Weights of a small transformer language model.
Size: width 192, MLP 768 tanh GELU, 15.7M parameters.
Architecture: LayerNorm before each block, biases.
Training: a variant of Muon for these matrices, 445M tokens, 6795 steps.
Each number is 500 + 40 x the weight over its row's rms, rounded and kept within 0 to 999. Layers, rows and columns count from 0. Numbers have three digits each. The size before them is the row's rms in percent of the matrix's.

# layer 8 MLP up, 768x192, rms 0.12, rows 676-748, columns 0-95
093:628536536478443452493472549478526559487536555520587522566485485466568457449518533422483514523451540483459480461504584460510470529558530529474545507551500490541528464545491436539527479498491533409541467434536425504559427574505472529494529493490495447526490469547499472486528460475458502545
088:527567530450450501535463499511407503577511541419468464506421546423455491501520457504453502455449492489519509517526537522416513474504488584428509578520405511549494511460541472478398546542488534556472540465542505530454518553453535462533519496472491503433543468471580521515470497522538542491
098:510453466449433430554501420540453532510507483490440445533467467489503511514525469585500495472428468526499478478536492497462570527503488511505516538487483514532447504499450520516453445520520511536469477598434487517463466518419552463433517526505465460503542402544526519551480430583582504426
108:533507463494452500471471495496567469500540454511494494499485436576508564502476592566503468520396461536482517470478501469475512449491500530593582540495520558510478477507510511491475502545473438489538508491531534528572544534498503548492499469455446499550459473492452458519455482465495465472
094:508531487509536494534528480464493519457492497464478505502483522468485448562495517448414458515596540527490423477480488550551498486449434522539509486525455460477495395543486586508524492541495544498483470445497469566447479535537503528538443528519560558509509498444485464484531525462455512555
103:499496510528445547511558545563535513484529537518408523482505587469491461521528510529522568469558476496489533536453451544531554495584463459488512438443519471497511486444446527416488527468468442516434533498518469479541487481538585474475489531467545549464550444519580547448490614569520507543
099:503462491481480469542507553533515474489512444454450428518509516460496526472513483555456527559490599492564493482551512550460591487505616474466546483488470463442494479599442472471515560526599486428498468459504473486532449443497549432522463497527487509483496497548485484524434534455580478506
100:524451482617453516493485466528500479515605459514518474532507432494530422540510518486501458525567547509508579448503509516556479487504436520537522482517580524591506483457520475478572516537501573426467482447499523440486513520483498539476523478472492478430558529419534572500497512497478411483
095:472452499494507528588560450452511493431507531551492479518507516480532542456490452482534406537498546542526450501480554525406464520495542540514541482502480459515480455514517486543468566529478510463513510481439519494466566524494465469489454515534481397508520535426515425473532452500562456532
095:523527427515488477519539464526480567489504501385528461523558474421440483495545558395452518463487467482473528467495505510537532505520463458441504447544495445576533524518451428533462483568484465517451504520537545540464478519531547504518509508541449494579469500554544470464483514445505491512
095:450483405500504482474525513448520560461469529542453530530506473581593444545529522449558513535620503509508584475421499490443433517512516483512492477460482491458506508537554484530532541518513529512508479536471512469467490511478477452476550441492545548461459471467537537554419444557549484545
096:514429491531626586485543408512497591499487579547480468520529492514538429584548526508479472566561558572437580495492499474529511454463470520504495493543550514533453439520512538540407429454545446498528467468539532516527450455527508570474555552529514440515550544482513479464526568477486522498
108:584481510493491502440501506486472456545526532558531547481464568475477524526536480532402495521504584477529542471515494469499526418500530537585474479495603507522450469432504476543488481505416564537516535437555448514546506529551525502476515504486473501458465495440467548517494479529539513405
104:457494440431460498542575534497460542520521530477510610607498517491462393501556471543474523515545498494512494470538478555594456527515537530474507511504504513500477489523541503562498535471524519493438463450545474484538441502578525466513489493532515458543457452531473524501491498447476461519
094:596496473556484597466515557498528437504507535490514447458488558526516468414567476585428556506492480498539506527561521545494551516504500542482484573502467482516451518482479535552531489506500532537541504484467460511474556539483528477425488527475487476451479543475496426478474569575594507472
091:514564551510601482494485529480576563479542548514513501523518494544514455478418485468519485481459510519484463542454541474494453539613440565541448511599517465470518483548521494446506381433456495503451479486505518546487527540485527475482474525482543443445490502526565472505494517477538421495
095:477467501562515533496576455477470511439529481463470563548520472497556439539548471419442561545491513479440434460465504526451505461542523452525516552462437498439526489463536574512547480468517493578500494598512410526505550537532527530496446508509501542533559414477504476473497508514511524476
099:474453525522494472523496480483480507468533444472508558573518467525480509405456476459508579564405489505480493505442485509537506536532497560494446576471535468548513580582559500502509519443514508444487502501472578534482525460465506443485489457451459534473467470514524465444486526481512447526
103:472492446438544455485482494528521580575444503493518518526495451513499521469474441511447473536510520465533489497499497485503557497525476562480519481487468511530453500559526491499505516463562490427572474522482414487534488514481516438493579606496511469526509497538526481525597518478551573459
109:491498551460497496470543416516499470515494514480522498535494510426532545503509475516539506532509486484497460511453479509517531471507521575530488572497509549498529522497444447458407535486488491522488454538538552489431434517500530520576551479497494461592499458424525486498424499593540477537
099:466484492562497562472492518596530518478528534484527524532548566516571534555487511532452530495486522460439526451505517504550535502531453541478530493524430501442518554614458448508469502469557511503504512524431437478465514414519487420499474533519556524484514526494501494499499468473502482521
088:488521507495510532534469548463535555510519468502629471508468437497549557488475498454488489451537492454508464454447472502483465486562450438470525500520527460504500429509401499475593516428564508483465535525450526397488422507495491482548464486511518422515493505508535492486557509546471478502
119:515523463466526457553456520501531574562427522475477494497477568524420532424498425611470530472433505451554503529485453595478589403512523513503583485517509582524566544527511515536531485475473473523472477521477473481503415513554516534482442555486455536486511501514588484580533478454492520546
099:535496506550490548437526472518518515487466503517388498553492510497443530527535436484442531446478487525545482577560413529508483491479446447463529623561542588537542517525447488452495529461511519488518435447500480537508446530446502481519487514469482547485569557520447511487535512484463473519
102:408447475399538488480506474463518520435437550490522511479575490502488527498473503476523523441584431461491563521521524479542527456494561466489518455493470468471499547545492463575512577523546520499540499504441468504505481529506403430498496511459526547529508477483481435428515529546455475507
097:480496527551485502510473580466466487459522556500497504496496539450469441601510468423428492466559433524474456464578483512563483512514532508456506510522494516519399464495571504510509467495498439488534537503485433438519507521587511433511556466466494433512477500479561514544507493510494518474
092:567515461526500470489553503497473499482481463500536444540548509482477474522470476537432488533522492454456496478505515556435485500598440534504548531477465517496465458442475497483541488509533556510462470508467512466463514421440460527539486520573457420525459495574546526516494448469450527562
100:462516411493522425506525536508505533488470538502564450480464568557516464538495500579470480557537507525490499516525514474485496464479441512503441572491495544525580505456544494522514504521477507527493461460544583430528482461503477527575489576470510464529521457543496487446493482563454505463
109:507484461498519524499501496501498434537517569501508634523446523514500555505478450531538587450498518466511516568547502511548429496514505467507535502497391544477518459484501489435543483506493473471468459515493453528508518517546541489517505497499516369571485513522451462548445549478475439514
092:520512449522527506531517456519478491535483495524485515500458494477565552535459453488505516503440562471531554524510543532430565462525512493498530547531425506524520510508551533524432534511493435491485531422501480499506569417549472528459509482467502594469547538540479458502505527524516483533
090:493479472547578461506600509539483526465465517538528523513507520495531497447478456524496533476513498501417504511480516458474484478480493442559466573540553413467445558503514519503512521481482494560431448426485493439431502513456473503530553490466548501533554521480488449476499528412536497504
107:446506478475461513585530533522494435521477490474489507480502503475509605549564445490476479486528484450460502504512576523524464496493496523521506534573470524511441568524520522537456519530456487475517447483485487519412530502554494478591492508488507533514496434478404526444454474510439476494
106:520491489552474466528554591516488444481476554516424491492445537475515519489447481414581549456520476521519499509488517500532566473522401512499480486484482523560463507448554530538514489491627545515579436538497509455510521520492499476543404565503529481397478531568551534491537520489451458492
106:473513473514551462514481574570484505555512541559521480468489444573556502524489470527498498487547524523488502480514532532504501544527501517494531540523476483536523484424492441458568483527550513533497431484489499450578525565500420446478414532492480512483420417572475512493425479557465520475
108:543491547469428561549497451494498524508511538490449445403560473471554444456466543522463456565487558551476519516491502468479545483487539540485516580488494495590457497504601572468529537487446547447532601471531470481494476530511447451421508547440498462506499523560494535532540493510492523450
092:513534434463496503483504551531401549504483546507482531490496538475386575461466497460452479584496537467435515558426497511481529489488504588505543518537574506567535556405556407473504492459524465466413506538496558557525485483533463517458502502438471496569429489534465544510532543519453584497
101:428513496473480497454482483558517539481490562499459512557448519601463536449499539561493466531534502469485581495470565523523479489512493519586526487505493475474478484474459543505441564525421518488548535543490497502536586418523471502529526432496447534584493458493539540562455524531510411490
090:508467487482511490518583514554471509486392553441500545483480498478555557522488504516517395554450541465529494550524509468544525515549486524500474581558521549540518562484405523518550547567465501472495540482508508527496491482540441529500453479519471452537496448461440535515475574488489390525
104:488496527455513470525433513473447519500487544501546434456437589481441498540452507528481549523460495552594431449481506500496511448478539429489493516454515492547456454440483492513521525515492528502488483549501465537481453558549495528569519470497580372533455491534450503506493467460474449563
110:548519486551445504532431534536520529493440557522513586452475528535476465473512462513564497484518539495479489520495522452500529522498495508516517470499467584463502475521483571504504591521520492455499463488520477549492440486501584534440474454470466468397523529565468417504486577514542449549
096:472549449488503499455571485498491497507556493483493517552535560524495441461467495508502515548492492449543502516474555504540511513455558467544528509439527428493487477449594470535463503493562389551527515493531514544496483483518501514516528474505494550461517468526500495561492485480515480554
091:556559540517424473464545425466508500496561552529445503539471554600490504488513475453542505555501519517556487473399420485462540477547504524466600487489504492519489517492534454497484546445513431508557485624504534476512532484448455530512520537529490502459468501493485535468461438416507475478
089:465493501517466530500571465548478511508503503453421468456498547478532507534514468527466530490484543504503527515422469458502506538523518516589510450489461467456441456547512490510498504492502510572470495522562526513471494496540562509505486537546440493544485496473527493504577513468482510452
102:495465421494522476519452478435527487513555521519453443458460469486498544468494551436398509507500527515518442555495521488470535464526485468494569540463484501527465564504514509554417514461478487499548524495544511448516540470545561521508480468494470465517498518425532501471573530492582575490
104:525493445471462451500558506544604466544511516542441553487432529460488435494585531543474398502536480471514461475504480439454503484493508505551490518463506498491496543496456463533486509480522542552452496443558541490531434513547514551511483475499504489482510472558522412500575487533526568478
110:550564475480438525508560490542485419487495561478462491496466440483553519529496508494406467500463494448460475541507571494539532519482526588436540592488476548455496484524519457491495518485439506494480530548532470448549469545517591401553548511466536528489439543489443490463453532554484588505
105:472551490470473526505508519502528513504474579524458436463437481549518474469473455481513480510511480462487530524464507497531575522572491411482519598479572485528513480546485513529493473527488554484498469505512526497517499530423551469503467538452473609485444560461489532480497425484469392491
104:489457468590536515509536426514525558449411545463489542571527431504520505442480455557494508499496474515545522513449554477548511512444481500482552397564512460538523524546535450514427507508469476469509498507539507520457530544479533408508505483525504558472476431435550451493498366485511441511
099:540470487449539471484538466426475536530513569478498496457548430461473429444498438589560535467492541486490550451557500536504525554528505501517485526449396495588503471459519441593520466469496478557539440483501463487438542490525537506509527541576493527499536502428481472535505440561509490593
105:513543470440470445434470528451532528531574475489508504487500513510524432485554492564412443494449516421602552485503428493459579513484548592514522449566452575479525529567441496555454475486513528510562506530511443530500434508446471475430499481544446510534487574512490555525495452591488458455
103:462500485527497480581527440499492514462537531479512485541473520503565516491528475446452476511480436482501495603469488454519439487499532521498550517497516492501460476636500485516507552444468485467455453520458550477475482486527501425494494417540479542568514474495488534507495514502484452507
099:463449442511502461602413466501452504443578454538485555496487480511568533448506488480466566488478469529476532500495532521541548386435537501460474517565489510538499498595519488479494487480501465533534520457451461513539558453473479427537471547529531470476513523475547421503556514544428413524
155:482538445526462515458549483525514548561516551559526535547474532452513531486487486508474523525524545418471556467501414513496559517465563481508560460450548527518495501560390499541446509503502463483468594486465508505506546444497579455546538473430471484533529578472481536491470431388487535440
085:544541478505463538518441488492427549474455510513468483480526465520507488568498490464495498505584470483481516540423475582451531519474562428490444444468505486550469462535525486502481570517488478500477471467516468532460487583482595516433472513524489532517509430481383469542494519470570496514
101:497486478490530407453474524517471516510501541515439482478576499487428561511511547517485492538595505478647511543527466447473501431553537509542504483441518564528524554457475541525522465506453502524467485569510482523441464556513544462465488503487512524493437519589571553549454491484481461514
102:475553468551519546490499471533548535459468561461432427538525519439429452529492525502498464564600521506454432515556585507560521496502462481507465495472530570462509526451498537450542479532469461474576504528516458532516398560486486512584504559444492477501530459567510477579529492505488471562
104:499517510482431506489526503481455438469529510503400464483481522490500511572452475514537493517528459530477511582451485537516560535520452447488533495542473543503498503500448506589516570513540483512570459544527463472465545489480478478469491533463455495490464550534428474500537547527520497538
096:550474545422556440484572489492449539526511565532433435508503489470512538528475531526513595513515559527485521505592558485543431544520450461468548518475479568571505483439529487434454504426447475461477434512499520460562521497509501461472494511465520506487507455471518484465472485444471477514
089:472532564514465499561452496540546510569523502490521513416431542460466526572474447517477511488428474506408414532475517516467475495484511526518487463501496530448437526388496566449554534478453577454492560521509491496528519498520458549522488533447495554473477484495447542544515554479451516475
093:513464441433491522524472478496596471518558521389443411507500489551469601527485520500509495531547469491528534509610564562529569425562502469516453484536514479463484454498469519570534500506503470468529491492473512532494498467486527493533578436529509493490484474547455510487485529534548494536
101:531534483548534499512547466519442494459510499488548544478418487455469485466529555538566580535476495486510559453462511568429528448450518513486461420485491538493559505512590487507518523429528478582427490553541561456505514537459531490481385551518542512498589439519515555443561465466494502449
097:467551555502489465476476508491563481491485539414474485509519472535470522493534472533437511560509519536525535488449459441557534510499497518493543542474443527531545528508522557459492566521501528540607502519482500469558544516521436595450467583522445490445431519549506507482494489451535461512
101:477499522495429440540441510519518513497511546494515472559505477510551540536512537465553519496472482505531524530537473516516474491548556526534507436550527547462482452452528561458545499440474499433438496505480499525486571469510475486490495493471453527514450507536567504471556506482498538429
103:447477482582497475476429441425441506486519464502509453532485511533491525499521535476441419512432434487469487512555544458477561464434585458480458488448480475460436536551556504582454585525462505576547515524488495448450533543434460533505489543506520542481519543541539494482497494533447450535
094:473427531513453491550504415500511507407514538465568455437484494494471463473524529539415518482504446490458505479520465511505490465508518518466526513503524530573548506541479504516401505450554492504528440489495440493516512488586499444459515498502490483535495436476470502518595519523474448492
104:535529508497444547519505461545435482496546449442492550520507510523500509474515522419454483510522504502502479558430522459538523473539493488486493514521546476457452455504509486454482525454517473487508595551552493548496513524514537543545388508480539476578510484468378544443467518494539516543
098:499480488567498532475495483550526422600532458480437414452466487537497519489526478490485533520437461529490477522478540522540570487531426470497513495491465498476567492527480555469539453499468445472507486478547478508483577593425485478475492539531497552496504519485488479484469430504563525530
102:545459481507437496539492510490503494453492568503465445501452519522469497564463482415549477541489476462473493509525536483594523483450419481482504442512500523559527473490490458514504453465470513478544433469543504507484551521422556548499471530492522495487485444455491586454458531531507450491
095:465552481495537581467537485531579533531507533498529421477560498540570519502556477544560449446541482498430485547448441487492441488582505560540597501508510495475493478542526501500467512569513514459504465428484446520480433398482528493578547511467561477529516516511456505473462529464579478527
099:457528534491542518499541429474586530495500501532457519489553541501542457478456510484476480580433545462510521485489418542513535537504592465574506526417531516501477491477455558537442527526513498407457560413504436525477477486477481504534497441477481487505479500498518525443526515502517503496
098:503464440586443505471507496514439549466521532488567496493480542510413509516514512548507546435511475456468439478460496494556475551516489534467520559513505475516545495453504451517477549504482473530474454491463520534532528473426478424479458488543538509533531466469562474507512456540442518540
103:570501438507529528515439504551515529516490521505493477522546506453453480445466522525514541511504534467490559423543452442513563457556407508542556479480595564523468518436475543487461488445431512525467428534549508505428470401542508542507551479412500459467466496474472558525451497504522495559
095:470466482526484473450472476496414521484454536520519514538457542514418501544439490485447476522487512494532521493455470499489546463542532486510516482501534510496467475514498476528546481556511534465510552528510508515450471523527530495510486446474553532469519508546478471478529463466608448532
# layer 8 MLP down (transposed), 768x192, rms 0.114, rows 676-747, columns 0-95
097:511554468486552529517470528426570447525589443546472592525507467487494517541537560457492542479470564473502423479513471490463568543494477525536432488538520530453514501513455525498534498544525491516514526511452539478503489486530533484487487559470463485503522535569531467493529555502469486524
084:532451538508551498513496502468512536449451463565477547462509451546539517500461524486488497487497536564514473522515502523447447464575519515492497523517490451440488484413476462552513460472443522538538522515447552510521506518484514569495520404471522549547550489490507564552527528509494467480
097:474520517454477411500531473516461495511495457525469546504485529544495529521516500475497551452489520547399529543526487481504485476559517490468507512543458424398538511464477483560486497497492511547451433480441433466477528484532478495607473537518496565505444520541490416518468521504482478451
114:531464440503485494507470476494519539477562467541533460519495453457491551497517475483467500515527416514464541469461525538517548540583503548576524550554490543543455493530534510525491555493492482537533470503521472541439447500447515444447544495547459459476504538494513497495434473499462453541
095:527463537479465495487452531542501483532439486540403507491513446518491485577572497550511523457506473463506534467478495435519469523533568516431462455466584519525516594438513505421507512503507465574486509492503504405504526498486526488440502489507460533457496526521480524500503436531480520392
101:604465477578522480489484472551495493451454479520456518499575509527536486498432442508533497553548514487610514445461475502555531529494480526542505511513489452552550541475395505462503461469398458432514413549451460469503519510432512494547477448455479522458488461476493617498476479568489491578
095:498527552456490567525480509565526581513563450525449514459438534512510523511494484483498500535553448509529595569489547532480509502589502419486460438500578478498486521434503527443484492421518513456539492479503471469476458529535495573492506498511493546435451526424475553442555502498422504489
093:518446508494488488505431578461484504471550438508433482547463423459475497528508519477464525500518537470488614436550520465454474488527519514473490543472485539513574533498515524445522478459467519469513436498484522487454448554542516520453550428582511574587562521499444550523498472489559495476
092:512585531493451479529542594513551464506510416557555499452535452481525516521426477521485430473545494489547506472435446523430453557417507502489465454453478562442532497434483506492544494497521484505531522493477436519500506508512497479506518462606548503471445538503535474452546469499529475519
094:533553543492500533481449538466449575475495466445541507548503471518529472558532529477523458539531477571492442480521552461488415548460498480515504446465466514521477452484464423475480554504490526540480476485501491516401530425532478501555529473421458499532533491452529512490436465480455539569
094:530512456582456508461508500465425521565535487401500522520466538531519446485504575535535547538523463542496463555538449489528405504474458462407490516500489584506512500509527532473475537517511531525428553467491467552569517522501485567554547519494511480410477545539529472572487487528476479455
090:487485461551530428561558493496421527466469454439463564503526567496481477540567517544557519522471485460480490482488526579550497523544443568481473521469477488469516517490482504568540501489462452498539568533504476435446581513504492527521366528557437595526432529445513539501481541494481553454
107:551529498507493532366561537442512482428526502514551472499531578478517517490539482441507462514438459499429481511534538508479488524477503563459459520465526526478513470502462492507516548583449552446482550498476515501482503485499495478565558570503504563481458469482534536514470443493462479448
100:557458469608510523535526492453492445492476472445532492520470496551512547507501446483531471539476516453482500508547455529551502472537469484484485499526556449494505496462432564569439606518458421449581518459475471473492476445502450454507512536445499486539510551423452511502462541481471467477
092:501601510464475475478452563479564425512498453504537472511484540558559434469529536500446571485523531446493499534550487522435489554497481488489497495436519537511451441507426522558534438492510500583518558481496519538475434579466495530488513480479529487564512454529470441509540451489516496443
096:536554505490493426539512490565448478464523511489490474472536538522530440555453532525522504545506500499536504440562540455449517537490495510464491478500470528556500472543515543631504455458567377507548543475492463526501527452489539465443474513459475524510463502492541551512463491397560511528
088:512491527489513495487526443504505538478500478493456507467534537523457488432485509535569494498499525465469544470488536488475553469532485494535462443541545556480511489452456507534516489483457477467512489475537554557469458480393460556547510454499404470496512497539460476486454557430547549486
099:482537522511552515487479501434527466490507569467477516574486509432563461524508516489472492447510570460452584486527475483517528444497505455553462529475534498500444500500520530434482487500424495526496538442475454500561459466534613485432601550512487530533453454519436452526534480460558560476
095:530436509446460542582475450459439485422461436502419515508525510524527474488517462566534446515519525529474492428500448526526454489407477490475468558533512541465513495413542584489508495571505511474528533525490541464472514509552548533534440527505581550479543518556611490497478506539477498490
099:435517561485486478392482507540438436499493466479548529575496507596498524489421506568483532489464479436506524462501478491505449440512470523453502504517535473462487499500448541490474567506519442498502529434493500471457455427488502506513522511479590531478548544443427520505398615557565494581
102:520515527432460448471481558567533489444617528510513448470476455468491543429503516489524544472537465520478536436540531537482481513534507473475508512555457498636497466494512483532522491514503525449541517499488474463438508539477433556488534452566480477566529517610514463489429597525413525470
086:530477481453568524424498475475490459512508570538525475552500472538505466496505541522502520517486479511508453555484525504567514584446480543417517501556468498437505522546541514486467509585558507471524522457519506449530452490446499450517530567452521510481459548497412420546521497549565511521
131:411566510513540436493506554517460535543528440534489505457487529525406518502544572567530484493385496471573528524523490478493493451518537506443519437516532441491570544483467495515529478487529502496444513434508376520517421539483543519506456543499454523490489501479499488564472498510493562504
098:556497487420512494543486550411492501455543570558480486457453479533471498511558395471529602450501544502496487544530570561441479455561472466483565480474376551503509488496514473516521510519498514532489499513508502547519448450506511529522487486533468475470480569455527521513467559527517548464
104:509547446498553494542499498505450493460528504475548545491542505534501480447482468526483526456441493488508532508417448457503521581555390579509493529509562483423419473457530505439502571554557597570580560582483526467493479546495436507486500559487499535480455480526499466488483438520477493508
086:482525523448456501540454491513517520547483501508424541546458598437409417512517503562446461529508507503460535393556480501495496480496559522521522491586546503490481527405504548509468527475506409437481541496523557432522537472462511454475564554550440528468468513577549502480457571501535533512
097:460515416554529506478494549440448460541538541484445516531485433493468489520512545574502494587516451528541460481430498516467487507568522536436482464461444485424423481424524570460511550499509467515512587529473524474488492508465520481446586486459530437471524521593483497477537496517529502557
103:542536511481511514500514518397517456498500451493501589538542510506561588524463517518450451509536498516507498530488532517514478510418464530582529528481463559527468505439494581492486494522468416461549492531509493571503580458535512607479539475534526470507497494544554482475475528396494542432
107:579437511440470442440447478458481542494484486489481514461484482504533485560563442507517484467543563525535488564553497497501544522502523524479578495467483497533418569461502513512410513442436493464474526445561481509412596449488488424450529455461508536503474527436478547473430479532572446466
093:558450569513525553539537522511524459448511448482496470480482449426553512390482487461477436519485522500483500455501441435478505418523488516471514533505411543507562466525462450565467552497482469490459516512532522498517491444508430530492509533541484548506515511403549503509519550457493495537
096:478534522469407521490438497481459525495591465527506505541532492501418478547526499424555496513469443494541467501566513521445428548570561470471520433518532577490582474472463498525486523544474492480555502556487485522541437509573500535480469483464524491483468441471463497536462510522502574524
111:436473427525463494436505515522491518542501560537450521455480493528453483445481456561567497485499490473534472514449434476510490505514555483462539485461442498545524507499513506507556456505452455503502514503627544453482509509530517515452529491520464465491517596535519538480646470558484532472
100:553555507525463453509477461530455512489419565505535527583544378461534550532418502491473495452439482503464438543418519493503588446481436492459482528423472514559474460564482569515475506417549532556508515463536538422520557478607503522553436492513447511547486496477449501562519526538431458445
104:533517491521498462518523454478508510481465509494498473547489490424593504452480492545519513535512491485545504535514483522491528453439514375473516487508401436531522473497501505510516588449506565489514541400534537455464584483486484536521481433456432510490533488426486540480512501466482503481
106:554476526488534475486451481435490556547447508500492508592521500561522512489520490526487503524506540510573536455579583489487474505526519434433480492544489561441448466428561467536498526530534463484522532453543448518432446490478464470451565561518489538577599506473481518546535518513496508534
098:516519578556473465522480511415487517501507520480477433416496538530425575562462471477515516489497592469508488547556490471551509486476523466519509450485442483499508531561448465475606517484466465540523538480392516537543484469490508457476468483457465498472571536480554503496537544460514475548
098:536558595505576499536596524502469509483496492535538502455452528491512514551497510488506504488502464424562462503470519483489490569423520445566492521518479496500456481510439460496510548509507526580492492466464492466442532482504522456491498473506523531517527448397576472488476551464555509540
089:501509478486506483514454454548460537510541461499528395485469468482536488540502459490406467528535527482508513414522490498486508541519495514450483484507473476480500524536603539524530503506509430461501477566535499508524513527508474478455550462391496564489493463509561517460519409511499538543
113:486497551461544410507497485556518507497540508486534534535494574412469485536489537444427459526508475520502424472474499469518531561547550529524474527526471521492562455461597545458481624522508462527431492475483497516456509501478529589427496534517460503525471565495434537595519439495560410478
107:487449516510477516516452510503578490499436517503455483493440467502444391500490516441524411480460585547510407494545509519554530575550462478420453420497483571533498512451425507462545412498431457514527527518482487449558535527548511523619535510519540476464507496523512580464551487576498486492
098:516505494508480471500474552479412530530609458470519544477492482509526515489503443431468552465510469456478531506498496570553479482559532566504455544512507508399528474558548519472493505473501498487485460463539468423487468500449475472448480531433523505518509461401477457551485534534547553499
090:454545543523560454440481481547454524497562508470454453490439532471574537479509548499557516530481581497518524452475490530460472561508519514462504579444445512528503533495475554528490464525492561499512561476507489498424547463591451482434399455436495521581489477497551455514471553473447498515
096:488460534536540473570499530504478521505516480560423532451478526534569513459467485481483473436482487486470519437506478567468528511496489484460500456554527510501471504470471423568489504526378499540492440452491453528507500561494459571534455495500548521466457439574459528501456594446529464459
102:496493578506421478547441539508462504511518464473470489562476481436549536475585531530472581523537487463524450490543509482460453463505479443531453521481424536488543536435523458396517501465573485515491574501484502468529499524532541551515484472505527474494494485501466519491483406425490549442
108:479600534518460559497640482528585523494451445451518481524540456516497495517503486558510454533472494456460464514474523498510539488463444499459472401492460483498493505512472455478486509514563504556513443473485530572499495498518514430536561508482457486534437541462521460542499474531493441542
103:473580464484487479490535517520476533484490557520453431471424546529515527461422449524512563521572465486528488573488471473616514442501373393529549564513523551525405483537553533478498433507539478495464478469561473441526487486545523526501449454525504561504507509569469521558554529438458535459
098:518570569464399609500520525575537532489430531534456440496499510550537552485470476512449539508496415448493481569455457536502535422520445456461550533427461533516469478522513529550516465444542540562422430484523508480573446494498494555512453482517541479468505552477525549582503514529536511510
096:460506580522520547565481510502482494476480543502496497525502494514545474541547514494591553531491541478534520483424528453423490496389495419477492421518515489504526527476451512488523537455513528533555484464431527529512475430586531472522520436435527525493456454438501443530492561480481507537
093:502546584446488496508554572565489496558490487488535569448495493493427484479569509483523501475494437559487508511487561495459514479414514489583548502460562424505515476468446534492528522532409484513513482506413461515547462497485437476567483428441508462513550531433508518499524480498397472495
105:441515502499574468482485530506502453491497511563512495444503572593488527461495598520503522428424535503542503413469512556465444489463519503531430515485547445493565528473503538486554471567517539485435497481508526483526521527495469527477518467552535483456490526573502499506522509495427588460
099:484542505447539505465538489462460551463448507519524526535445555485518462522461497576498516486466486509508518511584507445496466505463521440562506518447555403501526533482507445490577500471475462524530542452496494414368548505462513558550479458491495544505558495465530450501493562474499554479
100:459508473494465481456486543496516501466546482501481423488450520477552474463538495546527487481431530457500498513539516520546501397487499499458504485511534455457492487448474506563521491544540526544487442497560515437455482530537540478511495581553526525524519524524428415546507543499489496452
162:518581499472535550511514467497551472452507520528509550503525529492554457501412510502551516499464483450454484567498456465455499507557534498573425529483506524478499550513515529535491590461513460492516497515496521452472534456395501458524536465537469540523509526533467453485413542397465541468
092:514551492500484496488551509496485484477487410447531573546515405437501577480515481523504506579432472565505475552507502440521447546481544513466539481494509466448459531503404606499478551557499540508566610539451486521542458483563502507495467495494500466453492562499506500462475474478502490529
095:546497519491459501534572521452474519487528559490516439429477507570501553524522512536548516482507456413508543552537533497504567467568446522504486439509480474549484514469532516492534475560558515539534451517477451495490507469459455496522448469518405532546523451515465524570498559458386478441
097:531451457473525562496504438501536460494495474487519511553544492537491477487536443515536514501506473488549479531460575531477452487512558461499518493517511438445467509594457464549526493467465479532527463512536524491505525483467494544514484459543511509480441473476537513534525600485486511564
096:545529529500491518546546515515572511471491540556562562505522549551470530462518485465501567500558546470491484536473467530541489481519458494504518479457462521506460573490421517512540427554482546503553517448545513418479540511470493560468479513522544526473508601467474519526454552453507440540
091:517575520426562458432520521480444542536539523562492454474548476489543516585493521494489504494459587508524503431571462543458526495535490529441437476482610546496549471502461513513446504495494474530497538531453508397477474513529483525458454519487482477495568546535524499504566466480426588499
094:484449537537480445499551479472511516408507510509482525494515487546469469530544537503592550577497522541505516421558543505481546540513496443427464523511393460553534351505510552506485502556496503518603566460488476486472535448498519425469494565531511529504480485509417439480431533523426433503
089:538502523546393517485467452527482425537465583560513512515494595468499547433556464516481506540455543488526568466497505502486457509532476518518510557534525458456483544515462532528475403451603535577495418474509531571574557425480406428574551452481463514502529496508500551466522485449491484517
107:433530529540538519533509548588579458516448426457478605580493455564446430483527509532491480486553440492444589490534524463466555472534563451484465499419387450529480484515496459488543478552524557555477510502546473478523491539507550544452521461493529553511529466422481435518527471499550553485
094:479447538459420505473571475469482524527473502547482474491502490568495510527478407516478540498453503465437488521501457478536517510516504528489535542485572503519518524471484526538476525495484522466473514552435425509431510451451496503413536485500506506457537510483526532436448585475443481539
093:499432446532528505451453454491561528475507536556431529521469535525493448431549499553407564428519476514425486558496468497560527508463502493588504563482443404505442496432515451442466468458471499536491511535500475490500516503495492509537490563487487497555498540530485587479510491499517531546
101:501513478502585502457461491544500485465473568477511486518460611504481450484502532529450532401423523464520430492460582493551457511468456518458498489458507523509478547479530426415492512483464492528478523466449516465534466444538502477443535484491478520409532470538536478416535539558557543512
092:500532484462528520514433493520517417571499434530547452549522522483499501483472528514506465523534503474484539582443581496409471506461575500526520566467544510431484476530526508489489474499584484553476501472528481522483474517413514539511423497516515576498444510488487409497491518478463445522
095:461489477506484575430506471478478547547468484485532506498535583459504524485529483447488455446441545503466560452461415537584505555536515463492533518487454442493496461495547507508476502429497589473512461536472490512488566590442523554529508469486543552532464427530475468528457500515490557532
098:522481527491555508448518469450454398515558462484465477518484492513570454467516542484518527502458547482554428476551492544436517500502472527514461525484473522487520465425493559517463503509516478495470593539502590438536516469534531511618472459499471434454425455566491568498529468502515506564
097:440531530553469516496433396471518539534490486446483505536519500513523503513462456508561471484426499547550511547469460542422533487447516450467513559481489497459525449512519456528519519516603481512491490551553433498602461494456520487520509470528564522502485537548522457455498503485485535476
093:487487518502497447462399514461531467517529448517488525473497433487553478559468539512519590557450504514466504482593546467475502489452500544455462519473517568423533516478465532412505496534447527509505457439513491470471447527494527516471478572476464455561532512451552471425513473504453518485
105:471478522477509481534414494536386548545452515480589472543517439514524560547607511496509469491579481490462502479578526523510494468492488470533527539480490474494480475487453467539492444507578585547448477522503533518522496469497469494452504568553510512551485469473434515511475467532461506439
096:456542503427542602546491538491511547538560492480496420455423484529530527558541459542539418503514467480570524510494468533482488501488502568451519559569484490472552488556512465443483547451474545396474536493587364437517474518398530518476520522503479530538465468496518470494515490456452491485
100:492489492478515445582472498452512474515492454485553446540483465392494573461550536510521546465438423458518445462454605551563574478443469487569486519452502534517511448503448481547496477476509634488488461504548533549529531567519382485507516446575470475457505474494408492455451416488519509481